Weights of a small GPT-style language model, trained from scratch on English Wikipedia.
Size: 2 heads of 32, 0.705M parameters.
Training: a variant of Muon for these matrices, 114M tokens.
Each number is 128 + 24 x the weight over its row's rms, rounded and kept within 0 to 255. Layers, rows and columns count from 0. Numbers have three digits each. The size before them is the row's rms in percent of the matrix's.

# q: layer 6 attention query, 64x64, rms 0.0593, rows 47-63, columns 0-63
# k: layer 6 attention key, 64x64, rms 0.059, rows 47-63, columns 0-63
# v: layer 6 attention value, 64x64, rms 0.0585, rows 32-63, columns 0-63
# o: layer 6 attention output (transposed), 64x64, rms 0.0733, rows 32-63, columns 0-63
# up: layer 6 MLP up, 256x64, rms 0.0845, rows 0-50, columns 0-63
# down: layer 6 MLP down (transposed), 256x64, rms 0.0844, rows 0-50, columns 0-63
q47 100:133131132137129105115100084098128097157148137117109122125119067131152106164119103076094105127102161134101131122145156120157158129076113137117117098129074134109122164173127135113115117116129167
k47 129:138137112165126145135124064111104105108150130127094143147110089155116139149117161117103082116093157105123102078149133128162137144118153115095121126123106121112132111178149152103117094106085149
q48 113:104141133120103146109126157087119145081126088130146142170155109119148137086135163109164110126151116121152105160159186100162139116106150110112107171100159108105147112128156128165110135128131138
k48 125:139143131118116142143129112081152153102147162085142132112143144151132127113096133134122127109145151078147112159184153100132106139118166102142108142128149090066109137157131121130096165119088101
q49 104:100120128139141141165116113149137167148109140146141147124082101106098118172139148167153136147186105123121140112113148104106161109114133143128118089135172159167107120123104123140174080130098121
k49 116:126120119105109109151110129158090167147127106099127111131094117091104126149182126154156147159156121143131126080106152128167178108128121143108153116108124128149099127114110128141189102157158154
q50 100:104120101102135115148114113117114103122113175182097144140137105116112129130146148104155152150146144129130125122191115167135113161140123099120157134135098142110101131083117142046146127103128116
k50 138:104128132119110111168137139115122104122095119185094142112149167154119117117143131129144135148107111136099137127170142188130112158092130136142159179141094146144140136142088134091129086079132129
q51 105:147116129101092114160073107144150095144114163116112070171139129110073124141115118104145113152101142126105127136126116099106141155143122135114116084152129095169162092131098113143114140140134156
k51 125:131131097136146133133096143130161090127115183130144108138155149089068129148140130116153105115091141137120112136100117114099151170074098145153119135139129133160152132131160160169135147173123147
q52 095:154061085103107139094145139160142089113128116157109129106144128109165147096131105122134084142133130118113080148122102090128116129113130075099105129155127110084135149123129129124083120116148111
k52 129:149127109106123135107122130137146108118141151194120154086172099130164146108112090152148104094097115126107099150105101129125118125092156101132087114168157114110127161130132139110125127116072154
q53 083:138146168124137087115111090149128129114109143105104171177100102145146158166121098118105137114142093142119155156165117120148120152154101129175138125160131120130135133105152121104151102064143108
k53 108:153144159147107118132139124148128154100113167161149125192111150116141141141083134142104139162126118152148118113124123133144099101140114132105139118157136139106147166174157099133159123051136101
q54 102:106093134137161131136134161119111117109107101110180142101099137095102084131135128077135123150140131136131078121134158113124112096103148157147135136103130156106087121139109105089106111161119185
k54 130:121112141124147151129142129137126084126128090086151126129091145113126102129164096103126108111142160127094079106140159131134111150139168121197122123109133114135085114098127150101088096173122136
q55 110:117161134159101148089152122172127119137122103156117144146154131129101142147137134131106110142176142079143146132092138118127120111150104163174149129147125106090186180156152158130121160129141119
k55 127:134155086152131129115094116153094148129122136112091138133147160105085143142121154140087117134141133114117120100114125112115114106138112138142105139124157162082157200162162150113151170116157156
q56 116:115126145159125106129102110144145157172091147104119103047093128142143117116102099105087088110110152121081128091138117132088113142120121134147157133119114133101147102111131147092112152113141132
k56 136:142133160157153114127105106154102108116124079100125126095123118146125113085139110091096125121147160127108112090129095147126151104153172125180117139133156160090141135086136133072106128103128126
q57 103:146097130141118146159140184127108075119123103118126122107129097127111162103120120142149094143098130159150153117131099115075111131124143140120170138087172101154162110111165115143155162129097120
k57 121:149103117117125107124093146157140083144106143156162117088149071110145128077163089142131136126121099126119113115111079120125157106104161117163123153135136122147138135091146144144167128123083150
q58 091:099081127186110157123098166184129133130178123152134165140101100099152136124135144141108137121139146129104162114110105106121147128115119098143138123076143123154142152135101166124143103111152093
k58 091:136075107172133108125123141157103126113130129126108140130127151079107114139126131126101113160127128121189144101130088118159166087124124144166164142122122130153167164102139119140158147102158084
q59 094:129130102132136103134100137131097107134104107136131120163114104131113114148119138193119141105096102132125114136155100174111130133171059135130076108110094121169127092116124110140086158130148120
k59 127:127117165162135122096130168131159110091132156188177135153123120139131133173125122107142122143127122109150114148118106166138108152153091148109137117127087134180142092139129106132075145142106146
q60 086:153133119135165105119137122155123120164124091111113075170113111138123114140070106124107119087105103145072110142122145123135087122124129145149090101116106126152136132147091102138075147125156149
k60 111:110140118163138156120166154142129098134135125126162128198069119121123131169101160138095120114105131142119107131111148085142122179140102117141091100106120097108132096138146139131106106169144141
q61 105:178127097124145144126105167113137091126113105148176148132138061139101131156118125148142146164121147167142084110136135105145108109142131143162148143106149116136145177144132127112106115137074105
k61 120:164119139109157150142113105142147111137111131140163127173145111100137153140120120130111101134114161148094070080134131130142096121098137130171153116107131137176098147134180145163130093119087132
q62 096:153156103137081111099165100153138115152085089142098118116122085139130130142145137134152138133138110131159111107101167145095116134175101114084152135118140139095136102106150081135117081126134105
k62 105:144158113125144119109123095114149120146119075137082138127147072135139160120127162111099124095089119120106136130101118129068105120159123119089100123123146180112124084143157136110135098114134155
q63 106:132145089138117159117136170161106158174141134162105112123173126107061088108134126104096122104135120119128149130122119102154136159164152116152153095144124111136105122144100094103099099108151131
k63 147:116149090130129132093144168118109123121139123122118123103164144065063107140131093133116125083112142159140125138090129097139139146134127097164149115142115095102129121101125102120161120091161171
v32 106:132145147148125119119119125144143127081116120139095084159151110159117152111134126136110169118116103112145122127132084076104130116131200135128112141124119119170083181124083115116132119147160149
o32 089:113086138120147133104154124125106100180142149129156130155142132141131130149141137140135096172114101130109119111113151154148118134126078093079153093116136107116164096131153188157127166114119097
v33 102:104161131105112122128136105119140151080132126159147137151132094109129063147160167125142092143136168137136107116111078119073113118129108153128154124130123111108099104112118183130121142087133104
o33 098:149119118091105104137099075120148159179110151104134126112130131141196165119108082173099130121145097104106117160166137131151124108143102115120114130128120156108116132143111112126176142144133146
v34 101:090083141123125151114176115129139127106119136148124111114101155097095166106161190110101094136140113140096097102125125152107133110155148083133101120130105103150127101167120098137133156115118095
o34 096:150144140085181121108140142112123124149096128121127133099132078161169096085083106101144167092118150140096132155102122149140117135137115141102107156123116135118110144087124175112087130116112131
v35 100:103126116146124161124158105149152115089132147134105107143158146111137128177148044190118140098181106118136132107164139150139131139146151118137128126137146151142135085112126135093136119118135107
o35 092:155100176126115096114112134092097169124133171114201135164108129165131153130098159140139100124122125107181122124118121132125114133143124120147130121160106119130113136140163131152060141129112126
v36 105:114150157142076142131112124095139086139144125103107152152085123123166194117129140113098123121150148143147115129092108149125137198128134121159156129134155094153103151114119099118162143116115134
o36 091:134125103102166127108103150129146140095127165135160160110156142154072089172133098121170129127105102140138158142162123098101103143131083103105101113120128163116149126125146109120121140163165148
v37 109:105107133159095109154174139147165134145105083113121151124137162098160154120105115112163133156127147148158092107150106094092144126100138120086147145103145129129152118162132100119113133147152183
o37 102:155135108138144153108138155111102119149096155129147127070141133112084111154151112116090094127112111111112119115085135106139121116124111138203135134148150126100098157103133144077172134105126136
v38 104:129137096133105094162114153097127169141165146115114110146102124155117151127080144139145095106125087111085097123158095153123087126160154090133168145089131108124152123106138139154159123153137141
o38 089:131164164137138124074121148164123103121086133127165136130143169113127125131165121111153135145131071137127163186106126102163147115093130143160106142108105115136122115128122157159131081103128150
v39 106:154123153160147173109134084145119130153099138132130143150120174108128161116171121153102140131143160069107140153130087133136141147103127104111150117125084106119137136076115156133131090160103120
o39 092:092125147106118104136142149135163118103141127112159141125100140156125144156088145100146132134101089162117109150119157143095083115151140144113133121146152129111091108150123072096109178085170137
v40 107:101090131167149129091158142126104159105106199104109119107102095128148160113124089142156123138112160110150130135122155143090095127109099125161114139107109149105101122161138136142174130150133147
o40 100:139175137070080111127120121131120105113105092130116105131159148156120109084120118141120098080102101120100111120139113090112119111114161104126143129130155158103152174111135141123097112088152100
v41 106:111124142154117128088138146103153108163122105132135103131137069139105116150110125121107138179124088141158141119132167156115115115078143095133156111144102092116125157113140129074137184147147123
o41 091:164111113080146148154164124143057125093129124121127121148093117135137141152152155143161115123139143087123089120110137114150118101147122165101116125107123125126120086140142160173151077158137126
v42 098:171167124117079120128145107165116124118118116110106095107131110139133140137158118113167102158144098104164145134128078132166141145116095094165144131135088148127127158143141116154063136153129139
o42 089:134065137120130136105076137125136093133117144126100126161126137097142142103140100076112123153117153157094099140106146105067105127156150145157088113100158109130171126130122151106147130141131134
v43 102:183085134126127121174120143099108134096109117136112151150149122175099157168118116170144130164125165156137129128144111130138141117152143097159085112156154126129097082114156119127133127138162159
o43 092:091141133134123108083134131121092118130118130108170116142075164107099116134147125104123154127162096145130093095091120129131161125132105125095149140129081128158148150138064112124116137166124088
v44 107:181132120136132107105167159128105100178102137119166109099132147186086135160117135144134122090144143085134138092136119109087130156138141124112148123160122148147085145127100126116109128111117093
o44 096:122117121103136146176114117108153125108110130100158126147162096086109136095133160151163145145111094148101109120093128121158133131085147171139134141085167130132157120125139131170141161159080127
v45 099:133160101073148118144110125091111073097128122090105138118081123102137120134117106161093151126102131166170101114150114150082123112128128129097136128119093108099157159129110097149134134145144105
o45 092:123105141143139159122122099141130119136119168167106138147123139190153154143162175137147099135127123129096134117154160125180109156126152147112089145156100153116123131131122134105146133148090064
v46 104:161112125119127134130169110117103145104124137112111080138144123155136070130114156108126127148140131130167101124089089155149142140143069111108151160125154094128096113119159149077168128155124126
o46 095:159143112116153112128118163134136088129143155133184138083119120094146161122158083158159137104130120117083133134125133105090132107136164122113088107141117120174132158143134133181131160138101144
v47 109:130138105128077099110145120148137114122125091158143104140145150180126140129175102126122107162095167118093143117125162121111125119152105130131128146082130046106162142118108106139148119119137109
o47 096:165093121132156128178098107132163124168148114136140127093130131068130100146128140092120154110140124129128090127145154103092140134084124126110133123137136187135069104128132160122123101131107107
v48 104:174103111111097124147183135158141092112150127128108101114096109075127149134122130154149160108156156127101126137176146113106145115183101150094129125136136138123139137103114154075107149129114122
o48 101:077132125121161144114079133044129143150140154094127155092143145145140117078122155123112098093124126133117120111125136146099101133093162144156126151130110146131105120145163122149130115128083133
v49 099:130150121140098171153158114104148177141121127111107147126148072150070128137114089136156155116113125124095119134136076163100155112113136155161109095098115111140141168126130132135105137106125098
o49 094:123098130126099141136107139095095137088126160136160111142125153110160087124126121143126160133152109144117097129167192109151090135138099120145177139106126112157102078132129135118148092087129149
v50 113:129119099127105151157140127104130154105105121150143105155093113134106145095108121194099090093115128107148134128099152155141157079085102158138164151115138139134107129117097118129085147112114164
o50 104:113086170113132125125155148113113102109127104090115148114139117110164136147122104049100138118133105125130136118189096117155104158144162091143137110116141123099147133113128109114112098103086109
v51 108:116102135111114145075118133135162103112117133096112081138134133127121100120104095116121133129096106121110101102132119184157145139146127175098123110124174143110119145135143108175128084103176094
o51 095:150106092106150123136127105163122120142116113136100155131148125136134125167116172165154114096159151140143141102166150099108140107091144113176140142142120095113128129136132169122107164137053147
v52 111:133076174114100120095140108129119121153138078080130111185130124122115138126099109121130145116145117116157119168108109135107124105142129129150121117161141128132170119147075170147150093125084142
o52 098:084150094137127091154126108143089139124148116174091140069118111111142091119145179114124113155094116155088121133136128117139130112124102107142111147096103112111152137174155119094100123130153139
v53 103:123149150177121155114154132078172094139131126139135121057108151125092123160107160152134106189101133121098125135119114104134128116141130167135109099133145150120105143093112128123157129110095143
o53 097:112107102115123148119163131127111153156134104072135135135134064123122128117139125160106162105119095181175146121136157102118131063110118148117127156108136142125126090141131117107152093160145115
v54 099:122102135144157113164129143124119104125137179129108159161145099122103126116109108090153137147130105119109175111114174109093136146181107136115174108109160101099133152101111154135107106137102168
o54 096:069107130127112125124120132125093133136106095100109107124142163109088077113157106119123151128166136071117106125131155157123107174096177109131095137129121155108094112141132109132099141122142162
v55 111:111172128151107096121144116117105071135137130131125115144157153113149078136078127147112135122158119154089141126143129155108171075129124092127115141105107155112096136122115106185138145152110150
o55 098:143085138135133134132094076172120137141124094116138144094111130120135144097215119111141122114117119121147148129113108132132110150133159143116154126130129112133141114066103150059111114149130128
v56 105:179111110141134151134110120085110146125102119124138126139105158160156110143132074083131117124153099145153081133078156089111130122146134136115123139147061155129137127106119145143148147085114142
o56 089:080119154114129171117137137178164131095135185166147147091151120104134161120122138184099131155099149099131117116167138150121124112136134148137116119091145134119120160142112155123109113140145084
v57 100:116144103160138159158103087153091140139132126115117113094128165118108129118100117164115131153137092134157115105130121148098088153114117148130140121115176078136147093169117103119095091140096091
o57 089:150117158109095109140152168081151130139112104175154148147151099134136114142165139104131148147104154139137154122095175074166159142148135105115140142117116142171103131123141103121135164129138169
v58 100:108126159139127095103141104109134166151114119121125160106127152129092124110115159159152143108125139131144102084130125162142150128125105122115084165164097086137139149089185141175106098147106143
o58 091:134143109116138137132137149141098056129135129144159111162096086140127120130140120135136132134112139173056133122146117157130144129125157150142149113132134114113092123123089128047111110117154145
v59 108:150122109146158129073126086118078127085135150111169152114132115096135155093167146109135142151134081140102124162142122122138140116110098159106125127098129095153119143133099136080126141107146168
o59 088:121143119116110113166130155147187137152121109088126120130120161146116093133131110145113130109107176134094151070126150167130120102184130094128142132121125111097116085113152129162117085127108110
v60 096:150100113149127173147107115149139128115118116126108104138132125125141077054088155155151110152141166098132133128122143173121101153156171129126124074133090121138148138119129105137157132102137157
o60 097:118134080096109109132138149089154110160126141143084154102153152115142159117139122113172114143123119081142138152171141127138111119095124121131149193123119100141138105135112159102099152152171109
v61 091:187119116145152113116119101111120163137102102179112135116129114125161133135080163147138124105195109141105100145125169138121156170110138154156140147108131125138109140126108100119183144138121130
o61 086:091129130075146119155119122123171149096108159095154150117106135151116134152172133117146160154152150114142167107125121119120154103104094151085158091146150110148137153124137152128108085143125172
v62 109:122097150143147122128105104132084142195138123147088074159145122114120150130102091141135131154123123143106090135142100107160104122129116160095128134141127116093113100100121130122107185142104089
o62 108:120137135129146148117151138110139110086136068100159170114062125154162139120150180106094097117120148120122113126122154118118129145093138091117108145077128106130108135129119136123165127139152170
v63 102:120151153112175067123148144101157129124133113110117098090138128116160135124129114190144116168155127102103119142103150132161115159155104108168096152143105117131153129157118127124113137076155124
o63 098:114150096137120136132057118143107089155150158125122138173107073152094143152121134083083131122069135124144107111141118094141137127090125118104122130115125112126133134129163138163113127151131159
up0 096:095136123138152122124100108128183085128107129099138157168118123078143113162077137135132144120118132113133085126120089138133075100135109131137124149091141108179177153135135101119147108121119136
down0 093:139151109139125160172147104132090127152120127165119139110149126171108129089171109136127147132146101106135152112161113148162151166126133084114132144150101109091114102102157136132133128063088123
up1 094:130109111144105158122135143161129108127129144129163135108152106179139134117066123120135129100123092118121112108121121082102192136138104166105102156138113073095099129144161113119110123093128113
down1 094:166121114098113115132107128139103101139110098140103134097161164106091099135116122144122150122155132112136146111114176143095133122158126127144113117126175171111048167149120146113129093148144146
up2 101:125135147085139108126073128080149153111101132149088117141132088105108180125125132103097147110155149146111108156136131162113085116114108140110158081110123092137136128075116101115137135140140117
down2 100:088132107126147178131159119121148128110153126163167120154113179153107100127145139124124067135115136120146150139120175117154121128103102121114093123134100125116146094196110120167155126144119123
up3 094:123111105139080139110152137118163134154157156142160136125083128148098117156106094091110143152100139104107119101161085128165120161135151168117150153123146099127171134094146164161137137149126122
down3 094:141106099098136123092127151157133168133159121114129139107122111077144110164116119139096130109178118101138140168053166122126107123116114141126113160123120140117117106112138090092154135112139175
up4 098:165141092095155130161121097163105132157091129139184073130121144155126126163142125129136134126169140175130140130149160147143117154101133136106125124114121136151177159155136092107126139097098114
down4 098:129119141139137105121110168088107110139173122109124108140149095170116094112116198134129134143155129143131157099074096143129149113170121153156158120139154165125151122137117148117161102097145125
up5 079:158134120149146112151083177144113128124142117120109177127125151096174141146150136176109104114114128150125158139111106148137182153119126134137159129102168122137123118138136142185133111092172151
down5 096:121121177153125136113119107127176129133092134117136149162124128194172150116101145112128105120132152146092106139152129146142134126123128116133151104160115131070147111134124125106051107147117158
up6 095:165111131195088135130123161129128162090129084204113128125145118172139163136139108125123132153102131123122156117130122115095146114146111136139092138139123114126106139066114154142134140121109108
down6 087:156116136116114137134107107112165128122178108108163084113126122126127155117139099152102104111119162123120129159181160114110138161119118071118136120161154102103069123122114145130127086161107109
up7 102:136067115143111118115098163157159118146092111148150114113138133119092093122109149148097141164141085110119115103126145100112153130136127138111125063099093112157171129120149155115110126093109107
down7 100:154159112123114114117099127108119160115149153104132145131138098183104156155116138100142157091101118127096135124119162131141137108096126125155067139098147154108100109129165147172109132147185129
up8 103:091132120090143093148139122173088121184144098133167131119143142126127149084138099120129141163100133145125113116128079097119143127153083131147141123111159122149095154147107115143115169117088153
down8 101:140091085125105120165114147167136110157156103132127143118105109116172071118117145121155143123143120155133132138142162152118099131115142136143134137112112143164144126104136176141193113192140129
up9 104:149090134129138132141136155138153111147093149137083112100128128129105119084108121103126158105071083099139122104096138114105104087143115150109148117117156096142138156128106131085102128169082138
down9 099:127159103163124154122142129104108133136142109102131119176066110078103104110127150139122158111135087191076130145136150122141138146114129104109092111119137153115124126152133095134115076129132143
up10 093:117118089085119104153145099158127135124114112131097103097136108104114146121145142080141183078127156140126109098109124141162087101120100104149103130102107167164136108161092111145130116117143138
down10 102:124157129177113130099136142098099100132157164140126168122156125152139152150082107142139127118113149107106112138137116089134097150143113105104149138112165125059098150107164126123084140120089125
up11 095:141124113112104129115112129091168120079120161094115156099076101127118147151135147088082089117131173109152108117113151094181106110110124125137103152158102095135135117099138118107137129122134113
down11 097:093149120130131142136132161122108133184100165099149074171146120130049134122132123141141152145131112150108136140112126122078106145133119147114152103124108160114132159137108109144093111125120085
up12 092:128112147120119139165110132137106157119113170131121114135150154128111154158156101147131137157117115074095140104132152160135162123105148135153133131114159110102113122206092139172148143173106116
down12 092:151170125112140146094152125116128150153104111158138132088115090111156158114132128148082155110087139178138149156116072097095096132152122126111120117163126147136152102096110097106109122154135127
up13 110:124109133122065123142171158116148178160140128134120133108101123131117111132119123071173096110105111134099117136171147114139130083116099136113136141140138089143121152077135077143126107115134120
down13 114:186103117126137125108101087147110081112172113092141108108102116097152102130116112121089125099159138120126122094135104166131154161157166166121115151109167120120095123099144153122148141123111121
up14 105:149146115097123131112104088099129137144109084132119164123119137119088117117116089142093165148105121160129140111165129154129162134074140152135117105122136123131105086112082143181117144139149079
down14 103:134121126198140122101161114138153088136150123161168155186126098124165136148124101139117101158128121128137128105107119080100135125130129127094116135115157153104164133123161166124154165104145142
up15 087:123115109115111147087151108123146103088093087145118154125133138131122147146124127148170121156116145153110119130160085116089117147162088074121117157118111100129113149130190135137147115140082152
down15 084:105105144142172131115117120152141192139112168107126140071146151138122090109142141156136172151144121120098126141162120143111127111143078153130142144120107162119153117185106125102151135129099110
up16 105:147149108142150089085127109143129204091142165134097093113120079147110116125150116131116116094113119172115131159117112094098103144126117108168128092119145116113089105131099118135124136147131142
down16 095:143168114078142149128160127110133119113106129111133150197133100085181126110146150131124145141148135151150097126152125139121069169149142103143132157088138127156131155149159142123135103132120106
up17 111:139116150136117147141126141123073118149126151109094137097136139149145139137123104126124136121144116128185120132136152175161149084087092145096081116108169128125144160109153111066096131118122111
down17 108:142099140130119095133131133111152151133141079086153078137135106157124113128143120127137155134134148134099097171148168092089107129117164103136144107133120105195125125137093098144132081128134103
up18 104:154111113132151117072162124113163117130139126144101145122112129149117118138109135134107144132088097110147110135154161156130154100126124084180137090164138115189151142157158160117120097108157148
down18 101:126084098097144106105090156134119171134114119085115096089101141120151129117158162129118153151145130161151118111130130126140144101098141135093150125122102104121108108129155083132158166155178160
up19 098:103128133116139119131138092097090117118111111133165132102125161154137138120079126095121122167078170158082138129118139084111124126131115171168128182161149145129115134153117142129141148123128083
down19 092:155134116128105143174119113103146152115151106116107099146145095152128153165130095180143107184137126108131124151153128119126105101121165108119101132118117108120092070066124138132128135148163114
up20 104:145117140118093147130105132186135139152109130134127091092098128152148158132139102113125126117138106187079108103084142106126138158131108149166140154129144139160144139115112085173086136117138104
down20 103:122085133108161153132117129112139158124112084159106126091171136142118101090139117099142164138099109121148147161185151167119143140131138158141111153109136124079094126097112108082138134118138124
up21 094:122103154103133144157124126157142133127103120141133119095139116157120075112085104113157145169149105145185096146154137090113114188129092168112105152114122131141096126122112124143140163161141127
down21 096:149182147130122110123154096087104131143120111124107132116123079083172184101127166118110118130120144145114091129113103147145085111114146112145114149125127113090139110136145131087114084097105116
up22 100:148147143122158086155088133137131154127117154127087106147093116146139122114180122155112131131086103155138107147129103145130102116150113114133126138146159111129103171105088112192102125180126114
down22 092:121143113145146160100174131144141100098166127133151115129133146138114093110101147081103105140117119163147111107148135140157185106156131167108163131091098116115181145100134115112146131146166124
up23 102:130143121118127124138104132128087118112194132096118071107178136131138103108117175161135125145133145161136141134145118145133116130091116153110090092142106076141128113124114120095170106097107148
down23 102:099123125133129143116114131100149137136169134126152080085141091151137165087130082098146151148152126074156158113148133097102112124116157102096162119084140123166133131149151110134128126105096125
up24 097:134129153180099102150099127137167126169122187127116100101107119142105126083154131117131164119117157162170108117185155128157126098113115101142131107137127121127126124130125157143139170096138155
down24 091:130120168157120110110136145108134106073127080130139137142097185118145122128149114107126104112159119089134107146087140108106119168122111118125106177152147144154096128126145102093104096097160142
up25 095:116094140129134120146148131098115111115121136135119115122127076142151069124138172157092116163184118134113093100132161124110119118125129142129136099106124130138108091165069102088095135090125127
down25 092:118139075123126124100099126125130141130137154166136140123178160079110134137151099110104088128115120138151120152119100115137166122151101112176116143138125151096118185079166119150119148160125120
up26 104:138151124074087143164121168072136129134119146142134126114140118120087140167112151145134115104156099174105135159153170133134138128136112126157083091139087131130156131109145104091141101135129112
down26 103:130087115133162155127117127131117131138127148076136100114096135173129116079132118126120152126148110073146157110126151116146137137151131134120132123124140124169095087132098107106083062139115085
up27 105:127178119112141134097108059121136117117099135142132149117139124132146175168149112137106140119138134158097137105158152103126101100075131089136138123157122139139150127089175083131146147147119152
down27 116:142112151103142148117114148148129148138141118091145129133080144084134105129175156145169159142152147147150115111094122099109169165136127136103153136122103150194126090122136114144104108137174128
up28 092:183122076130145132121135113113119169102122157140133138168121143127144082121150111109180176149142132089125135130128126086134171134117140112139146117140179139130124081147112121139144166109122092
down28 093:166146125136131114104134108111157105137147097109115158134139127095113111152067144103119110116109133131139112160138125169129132107184131122122143129150141135052160131165181116117132120093119155
up29 095:112120150128108106128104170134102120114106091138130087089139106135095142138084145124132176159082140147132156159120166174138085111144097137140104121148129151109147144141117149118146131156074122
down29 099:123157158110197094120134107106138146120127093071138147118159118118132103123190111156147158100144135123142103105123146121143147142104079084105149126079122127148106130138151124139114118132147123
up30 090:119162127098122115159158066119082159123172113082100125106103119126091108168120141102112095164114114144110130159105103162116123144118087127105158121116106143118122118137153124096134097135131151
down30 089:131124137132166161145153156138136109113211163148110158121119092137153108114131087174145103117151121137157118100154150146085134150122131128141105096157142134153103144095133107137121106141097106
up31 107:139092126125122108147077156142133122121109070152157116137158134182151119130092115127081145126120070136114113138139142099145166119107155152137135125124077103138098129113170143133100106105136127
down31 102:067133126139126138105146118159121142118167135084131089132132148147105109119112143118084168089156157118133171169107138142103142106148085098113124108158132102119144095133125140125110132162134079
up32 098:125112121119126131143106127143108133134092129140140091149127096115106138114105173082134114117118158142140143093176190161135080138122100134127159135164113139103137189105114120167124129160159125
down32 104:144109146091138133075137151126126085095085072068137112108134127128116142106155125113143157142165128131156114144079143138123156098141169131151096116119106119127138135130116132125167144086127153
up33 092:140152175145145092137094088160133119124127121123123106117154114158083100128136122142078145131082124161111146138124119134108124122110183096088137120115174137101147196140105111135130133129125134
down33 081:104066103155119133121135113160110115120139097158117135171104113129143112120123121126163131146133124180137106122137154160122099143158111147131132123104114104100140122046138130146148112192119125
up34 110:085109136116144166150108147157101136122085153174151096146118143116129130108127104123109062091130170156139169133121178126146101124126131092123109162149146150150156107103113109119122131138113148
down34 111:154145089146157101115138118127155147103146137113114092118113118130155189099139118103101124126152121108146144161102094121134140052135136105107162125115157111121109146132138127126079178107111108
up35 095:150087130177064144150148137141122146087102078117137122112130095072149129155127136111079134125143110151134104126153123141122130158095156128128142137133148142119091103143116102098167129124133159
down35 089:160147120080122120091110101088129121139196133124120171116165113097124136125112140159136128138115134141183127168138140143129114080157164105150134129120164123096093148123127119123142147130114088
up36 112:117105181137120168169082137145128144123127147188099114138124116108110092139158138120107124165077126133130100090131125098127131166122136143132096113132148153116149138111192109131115110134098117
down36 094:146159112131159123124142139095140142130202128164130144147152117089113127129113134152158099133141102155168122150130162148118112111175135115136127089108137103117087132087113100155130122171154092
up37 089:145156110148087097141148132138136146141112160154145090130152126120128141143104149116085110086104160167129068128129149161139150138089172126141110097177115151131137105165138111118091132113126107
down37 083:104105164098159146121136132136116139169111101103144155089126107122173167100139155134102149106169140105138152143129144115089133116148152139118133147122178086137118120069143171155142143137126105
up38 106:154131125125129101147133144163071127113127121090129105114121130093181100111150167088107140105107122147151132126124133156170134131082138113119121091107116166102134112115136168173139121140094088
down38 098:140174106156138135145105117082145141165158099126108178135127131122104181146137150183130145144100121164143127166119156106108097172117100109135123131091138136111115135131144106145118085155138128
up39 105:113107110119115151120141123153100120106124151160144119108129137115109129054099135106126099103102128114132121088148123121170113146136110130119099163127180110168079090125088091158110147129117153
down39 105:127183146094118127106170110136174133178167092124112087160128173129124170165144093144126131119163145097098142137144146104140131132148069143107146119133139144097133122136118138145122116128138135
up40 095:166088169120160139107118102091171154147130105106161089123119112112137100116126168120135080110134110100125117136143158109116166084120097124155158076142133125125142166128121122137122126130166154
down40 090:125127118128085131131136114140111071128105107159094145087112119105103147133078134156167158161079123101145132149156125130162133131140127134118097198122118127114148126079140123125118100147105122
up41 095:120145114176145114155127176135099146097120123170130144130125122129171102158118097145096135117148087156185114117152142146103122149133138181183126111124124116148131131087152112136127137148161101
down41 093:110115104137100100135152099148128160138109143131134090168158114141130139093159127120112118128176120081129131103100119103163162163140173121107147119138110121177144088180105108125119112126166127
up42 121:129135088127094138107139114158153128113164125119133105163111132119137142089083134090155153153139099100108162065131116087141104122122080166148076106128136125131112120099134149106125137123109153
down42 115:119144138091102130104165111101136109128148100127180107106144194107126161119136134131114131130110148150148108152122121136129123078110124070167108137151134166090100134094102119139135157115109097
up43 100:118118123161157092083103154104137143125110152151120144121111120150156131144135145115122109111072142109160163103134162098145125135150122128106112144188138113172137121151100110138177069122116122
down43 097:117113117142146124127152182138101139141121094152165092120163151109054096163150064152126142107119126134118153137104119103096140165126149142156128093129141128126120110099138140126102152107139110
up44 099:115101120121133112148140118120125163092148153118121087138144131118115190128108103136113146133178071135131090143154096090120138116112125164120062120124119184111122119144146148149145112140117112
down44 097:114149131094128113117118117114123105159167083147142145107081132128138128114109124085155102110116157184161120101162159152140132133159130094119123070145155067126127138112146117110105117150140131
up45 094:142185139143121134159133118101134130112092139135092099114133141126107105133138092143130141105111113137082142132101142100139152141145128067092100108162152133138153091116143148107127141199108097
down45 099:148142181105141098117094118098158108110097087166146122131123099127100158108150144146133145132152167136148112161114124141153129075097155132147142152120098145141114111153105115104150135116146065
up46 095:120135127151157131138136135132129150084176164167139084146118090130130105152133093121118122136109067096149127108146105153154164120138184095101112165126109115118106135122132142131178133112106114
down46 096:119087127091062152115137152156133122130087133117153123151165129124136147062132131143113153096132141167088159133122129094121121170145096113106140138116119123157128147114135114151111107088118164
up47 093:114111118126099155108129128141118126128139127142113095178117113127146081073144131111089097090122123148059133163121136153129145162149113138123085161152124098112118145084161140124114124161151123
down47 098:131133109144120119164092148108129178113132143103102160104113123103117120204139138172150127152170151123133134138164157114130115172103105139142160154136145132134103135163112092144154160109127107
up48 103:120127098117154124107106098107081112127126148142121131156077136163085123114141130164180106151116163126149159144094102090110179114131120139113118144136115139170158141140144103116157119150105160
down48 088:132126164103159125129077092129097100164155126137144121165123105121119111090156114110138130132101146166109122117126124145082129107176146104136117122109135089077109164102150101145101146143130090
up49 111:098117137115146130132205130145115175161131146131147130124096145150152136120178123076137091125150100129109079140170122113130142131130108127154111103157139131130115183130152142121109134170123129
down49 104:143141138093143093138091130141101119113135101167117109140160094134109137132136101140135092126096109135174115106143096130121149126128150126157127115145152055182142123104140139136116188151097143
up50 092:148123160131106103136148106107151173112105135111086114117140111146118163151155121107138130167126153141124114179151140169104129098077135105131143134118155131102108170150091169099120090147101120
down50 092:078135122109136137143116129156082113121108175125145150149146156117093099128136134137151161099107123134129110135076103135126093193128067126110107110121113105103120116148089100163120126138142128